From a checkpoint of a small transformer trained on Wikipedia: 16 layers, vocabulary 1188.
Each number is 128 + 24 x the weight over the matrix's rms, rounded and kept within 0 to 255. Layers, rows and columns count from 0.

# layer 4 attention query, 256x256, rms 0.0949, rows 0-12, columns 0-127
[[144 151 102 119  72 127 116 105 119 128 167 131 148 101 135 139 117  92 147 111  86 119 143 107 148 115 161 147 111 112  90 157 150 116 124 147 161 142 148  93 138 134 145 144  96 105  83 125 133  99 116 130 102 122 126 130 113 113 113  98 130 125 110 170 124  89 116 130 133  97 150 189 135 130 153  77 100 108 116 147 123 139 156 142 102 132 127 101 109 129 116 157 141 127 107 155 127 123  76 162 122 103 116 150 183 149 149 131 105 176 108  96 130 107 111 100 119 155 109 104 122 141 101 159 115 129 113 119]
 [130 117 141 116 141 128 147 131 129 176 116 111 124 102 150  96 170 121 122 180 154 154 116 159 105 166 111 127 137 140 141 130 133 104 156 147  76  63 127 195  93 167 130  89 151 104 176 131 134 142 153 111  56 145 126 116 140 132 132  97 149 105 122 134 126 145 113 122 153 143 127 130 133 155 132 178 190 125 136 123 116 175  89 105  93 167 114 133 117 165  82 116 171  97 169 122 111 140 126 131 135 120 129 133 128  96 109  91 104 117 142 131 133 135 156 145 160 122 120  94  85 110 108 129 150 123 126 106]
 [166 103 140 145 109 170 101 139 145 122 147 135 172 112 151 120 129 114 146 172 144 100  95 108  92 164 156  97 113 127 150 133 154 133 134 136 148 104 135 134  64 104 121 112 137 127  94 132 103 161 113 139 116 150 125 104  97 150  97 127 139 103 101  99 134 121 138 168 126 133 132 136 146  91 106 157 196  82 100 165 113 138 118 170 102 144 127 130 146 158 130  99 138 121 157 135 106 169 131 138  98 116 117 131  80 116 138 148  97 157  87 125 140 103 155 188 124 124 121 119 133 139  78 132 116 140 100 116]
 [ 80 140 137 148 132  64 111 151 138 135 168 118 151 135  99 145 129 135 132  76 115 179 135 114 164  99 120 196 106  93 104 140  89 163 135 104 137 144 112 137 138 154  97 143 145 141 112 104 141 149 124 125 143  74 133 123 154 123 138 137 150 152 161 148 121 112  99 109 133 133 100 148 162 106 161 126 119 109 150 112 115 112 112  83 152  84 109  99  79 103 168  84 104 131 126 133  95 114  67 119 140 126 103 165 166 115 135 148 151 149 134 126 138 130 122  96 146 168 131 143  87  99 178 153 149 139 171 159]
 [ 79 146 100 136 160  78 132 139 113 121 170 121 127 129 112 183  94 140 141  68  96 122 144 119 188  35  94 170 130 149  96 130  79 156 107 102 130 126 167  92 137 131 120 128 112 143 110  95  57 124  99 122 136 109 119 116 115 166 186 122 142 132 144 121 132  59 163  93 105 100 106 149 108 122 169  96 111 109 166 111 116  95 124 112 183 138  78  89 117  76 167 133  98 129 115 112 118 103 111 132 126 104 109 146 138 117 156 130 175 105 156 120 115 141 150  91 165 159 127 143 156 116 167 160 100 104 150 170]
 [149 129 152 129 132 125 114 174 146 125  90 155 138 182 141 100 167 126 102 121 155 156 113 115 106 193 156 138  97  88 139 117 150 129 178 171 114  98  93 168 139 117 103 134 170 103 172 156 174 137 149 145 129 100 142 115 130 136  96 160 127 167 132 117 109 188 107 113 110 175 152  84 158 164  88 183 123 165 146 146 163 156 141 135  95 131 145 156  86 160 115  58 154 117 130 172 176 159 147 119 109 120 173 135 129 167 101 130 112 124 123 121 142 129  65 144  87 107 109 103  79 118 109 105 148 134  95  85]
 [126 135 155 139 138  59  69 156 135 138 144 130 161 172  83 159 156 158 105 106 117 164  99  82 152 146 154 127  98 102 130 138 156 155 159 137 130 107 121 155 133 117  93 103 168 139 117 140 113 156 140 113 140  96 149 150 150 110 105 168 137 163 137 116 146 135 128  94  98 172 104 121 180 130 131 152 100 175 125 120 139 176 115 106 123  88 104 102  47  96 164  80  90 127 118 122 108  96 142 136 110 126 129 145 181 162  96 129 163 117 158 114 142  86  64 115 138 144 106 130 128  80 161  88 139 187 103 163]
 [128  81 111 116  91 124 152  95  84 123 134 116  88  89  85 155  76 108 152 165 152 120 166 124 147  79 103 107 177 167 106 112 114 108 105  93  93 129 178 114 147 152 131 119 109 142 135 147 130  83 124 137 131 148  80 123 128 139 129  85 140 147  94 137 157 115 118 139 109 112 121 122 103 162 105  99  83 131 130  65  86  87 145 158 166 166 122 117 116 122 110 164 117 145  98  76 119 118 144 132 109 172  96 105 135 101 111 118 128 111 165 109 154 146 153 100 101 133 127 145 121 128 151 113 162 141  91 120]
 [123 128 105 134 124 199 155  99 117  84 141 141 133 102 157 165 136 117 155 137 168  83  82 120 146  78 131  79 157 160 106 122  85 127 123 152 149 168 126 109 119 135 140 107 122 148  90 118  99 125 158 131 135 147  98 127 122 178 135 124 126 109 106 105 143 117 183 163 146 112 101 152  90 122 114 131 177  92 112 147 157 149  98 112 147 131 107 149 127 133  88 145 145 147 152  96 133  91 143 149 131 112 116 105  81  96 147 130 148 168 127 143  89 144 143 148 231 135 153 163 174 155 150 137  72  87 137 129]
 [129 142  58 121  96 148 158 103 125  85 158 131 140  97 116 164  62 104 155 187 146 126 172 115 151  80 104 116 169 131 121 111 150 133 107 128 108  97 119  57 153 100 115 134 114 151 143 102  74 137  84 117 140 139 153 137 115 111 138 117 154  79  95  95 135 121 165 112 101 104 124 113 137  97 113 113 134 109 168 110  89  76 125 154 149 141 118 107 139 144 156 130 152 154 128 134 126 136 100 123 153 127 137 142 108 138 109 145 155 118 141 114 107 134 151  71 144 152 143 115 171 202 151 135 120 146 115 126]
 [123 140 166 148 118 118 108 157 171 155 122 138 156 140 141  94 157 142 105  90 152 156  92 104 109 141 182 164 132  69 127 146 135 150 134 117 170 133  78 150 127 129 108 132 152 119 117 125 140 144 133 125 108  66 164 127 100 115 100 103 132  89 133 112  81 131 126  80 144 141 125 139 150  94 118 111 110 122 142 155 131 169 120 115 118 102 119 119  99  99 121 109 144 126 151 182 106 129 107 128 104  99 156 181 127 169 127 112 134 123 120 132 142 126 123 136 118 138 124 113 117 111 104  98 109 131 134 102]
 [ 90 127  93 109 138 166 162 142  84  84 144 162  94  70 141 160  69  81 159 118 174  93 136 145 150  92 119 130 154 129 134 170 132  97 149 161  79 139 121  72 120 114 146 129 105 158 139  84 131 116 127 126 158 164  64 174  95 154 175 107 139 104 128 152 163 105 137 150 154  96  74 142 109 156 130 126 156  91 117 123 107  51 154 108 141 142 115 135 145 169 109 169 116 129 157  95 134 134  96 105 164 120 105  98 118  89 151 169 127 146 146 174 108  87 179 107 131 122 180 137 177 153 143 179 154  78 128 120]
 [108 185 110 125 150 182  95 110 105  98 149 101 108 107 147 150 124 105 154  98 121 117 104 130 143  83 127 123 122 116 120 152 121 123 142 191 122 147  95 107 107 116 150 134 123 168  83  89 106 138 166 119 135 129  97  86 110 121 210 115 171 121 166 108 129 148 172 139 146  58 132 109  76 130 126 150 171 106 119 149 127 145 126  84 144 121 164 152 156 148 110 161 133 119 137 110 164 130 108 121 141 101 118 130 101 116 158 163 145 171 151 157  92 124 110 132 195 127 146 161 150 150 172 165 165  89 169 168]]
# layer 4 attention key, 256x256, rms 0.0954, rows 0-11, columns 0-127
[[ 88 158  94 135 140 112  80 140 109 154 112 119 130  90 127  97  98 138 110  94 157 118 110 162 124 160 162 161  98 141  92 118 117  94 126 130 129 139 126 160 105 153 112 148 118  89  75 113 147 122 118 157 205 151  70 158 113 134 117 152 136 144 124 160 120 117 131 150  93 137 124  89 133 130 181 125 107 106 126 116 152 110 189  79 122  93 164 150 136 124 134 132 118 166 134 132 158 133 172 125 134  98  70 135 129  93 139 168 148 113 112 167 175  96  98 134  57 165 105 133 139 182 103 158 128  82 117 126]
 [102 162 141 119 138 134 101 146 133 166 123 133 131 115  92 125 105 112  82 117 136 140 113 127  99 166 124 164 147 149 149 128 110 133 149 136 136 147 118 107 126 151 154 130 107 123 147 117 145  94 133 166 149 140 126  75 108 124 152 147 107 166 111 116 112 127 156 115  99 143 160 115 138 100 112 141 142 129 136 123 144 134 160  54 109  92 128 137 155 106 149 142 153 110 140  83 166 157  94 137 132 159 103 133 125 101 153 173 142 148 171 153 139 124 126 132  99 101  99 117 121 124 171 154 127  90 155  97]
 [141 109 134 130 139 124  74 129  81 142 120 109 177 136  54  87  77 191 110 116 140 107  84 199 128 125 128 147 114 149 145  90  73 127 133 122 177 135 128 152 107 137 104 113 142 127 100 158  94 157 129 156 141 138 112 137 181 132 115 182 113 131 133  89 126 144 185  88 101 107 116 147 116 111  93 130 167 145 133 150 167 171 152 113 143 127 152 122 112  83 134 123  82 140  92  76 176  90 167  78 106 125 100  91 101  68 142 154 150 121 167 100 181 157 127  79  86 122  89 104 131 166 123 117 168  92 169 104]
 [129 129 102 132 126 111 142 140 166  86 148 108 107 155 147 144 173 106 125 133 130 153 157 116  96 139 133 107 127 143 165 155 156 121 116 154 121 122 153 148 157  95  94 133 139 117 153  92 156 176 153 102 121 115  95 134 154 118 145  80 175 112 170 165 157 159  94 135 169 142 112 134 119  99 127 159 119 119 147 131 134 122 123 148  77 147 101 128 149 163 116 129 179  95 141 175  81 133 121 118 153 134 171 158 143 112 100  81 126 128  93 115  84 162 138 138 160 127 148 125 147  85 156 141  70 176 172 126]
 [102 128 119 152 131 140 161 124 152 100 101 146 152 123 193 146 185  97 106 105 122 172 155 109 106 117 151 151 102 121 154 144 167 135 104 137 116 117 112 121 145 147 127 153 105 129 153 108 142 184 104 150 124 131 153 161 121 120  81  88 120  86 131 143 149 148  76 122 168 110 143 157 140 110 133 143 110 121 142 156 120 124  94 124 123 161  79 132  91 138  97 135 165 102 146 154 116 142 109  84 131 129 181 160 160 145 133 108  98 119 100 114  86 126 144 149 157 131 138 110 146  98 108 119 107 153 115 107]
 [130 182 149  88 132 139 120 156 158 107 144 132 133 127  96 123 127 142 117 144 160 122  79 134 116 117 128 135 126 118 151 149 139 159 129 132 143 130 118 119 138 100 151 150 148 123 160 133 128  99 167 158 117 128 122 135 133 133 106 144 144 140 194 100 130 164 114 113 145 122 130 128 117 127 117 131 131 134 103 159 152 137 145 100 119  84 158 107 140 112 116 129 131 122 124 114 133 137 119 159 148 118 142 103 128 121 126 134 122 164 159 118 135 137  96 122 109  98 151  95 116  87 162 134 117 145 118 120]
 [139 102 114 150 109 102 157 143 156 131 126 141 106 149 185 166 226  98 122 111 103 145 150  89  91 167 116 101 137 112 123 149 180 124 179 135 126 155 130 106 116 130 124 128 127 174 155 124 137 132 187  79  92 125 151  86 122 166 119  92 134 143 143 133 121 153  75 143 149 162 132 115 154  94 107 154 117 100 154 152 152 136  88 120 109 133 100 149 114 172 105 117 147  79 188 169 118 150 129 132 137 129 177 132 135 178 132 140 132 140  94 140  80  85 139 173 181 100 134 146 142  78 138 161 105 139 132 142]
 [ 96 143 128 125 107 162 143 109 128 111 124  60  98 132 107 102  84 128 146 123 125 159 134 119 155  91 130 102 124 128 147 121 113 132  98 152 127 142 111 129 127  94 117 155 133 117  82 114 125 177 143 147 185 135 106 135 146  81 127 130 142 124 136 176 147 149 115 155 158 112 115 135 102 132 158 140 128 123 124 110 109 117  95 175  90 128 153  85 143 117  99 129 120 164 128  94 117 129 122 112 148 117 119 168 159 117 121 141 114 133 112 135 134 166 179 104  82 145 149 165 143 145 166 152 118 131 100 117]
 [140 149 129 119 181 166 104 138  94 167 108 181 173 169  96 105 133 169 128  98 107 142 122 114 144 132 121 106 121 136 102 114  98 148 109 127 154 126  90 137 103 158 175 114 125 129 111 136 110 130 106 167 112 168 125 138  69 159 140 112 101 153 139  92 107 105 150 125  90 114 156 103 162 166 154  93 179 143 124 136 115 136 134  95 138  87 129 129 165 111 192 133  92 148 162  94 127 139 127 164  94 130  99 151  73 145 133 163 171 123 135 160 149 127 117 139 136 110  92 153 129 130 133 135 108  76 154 151]
 [157 145 109  94  89 165 130  91  86 115 182 143 107 147  99 141  65 145 163 157 116  96 122 138 188  99  85 149 149 157 167 125 115 119 107 138 133  99 153 141 167 105 112 120  96 117 106 135  51  83  82 125 119 140 133 134 156 118 134 111 140  83 144 147 181 157 165 121 130 101 127 138 105 123 124  97 144 160 143  84 124 106 157 135 169 119 106  77 136 161 164 130  95 162 104  81 124 122 147 139 132 109 106 131 154  66 137 145 133 146 185 109 114 150 169  91 116 112 149 134 153 162 132 126 142 128 152 153]
 [114 108 124 151 134  88 156 127 155 100 112 131 131 132 183 165 185 111 157  99 129 126 144  91  70 128 150 106 162  97 141 145 147 112 127 145  91 132 147 133  95 140 109 136 140 163 151 121 189 154 187 132  96 130 124  96  94 167 118 128 143 117 120 141 143 124  72 145 110 182  91 107 151 124 131 115 104  92 136 153 120 122  82 125 136 147 110 203 143 126  72 129 137  78 153 151 128 163  97 153 128 127 125 128 112 158 134 111 137 128 115 137 103  90 116 182 147 111 122 157 114  75 128 158 114 129  88 145]
 [144 166 133 136 129 167 117 132 128 131 101 112 169 123 104  95  54 146  99 143 117 100 117 161 173 115 100 143 116 156 116  91 110 124 112 119 142 160 106 153 123 112 134  83 157 124  85 134 118 115  90 176 146 160 126 162 127 110  93 142 138 106 149 126  85 120 186  87 111  77 159 130 151 110 135 117 147 139 110 128 100 151 167 102 148 115 164  79 126 109 167 143  91 135 137  90 165 139 140  96 154 137  81 142 127 118 122 129 165 156 125 128 145 192 150  72 111 154 145 117 120 154 100 107 125 127 168 147]]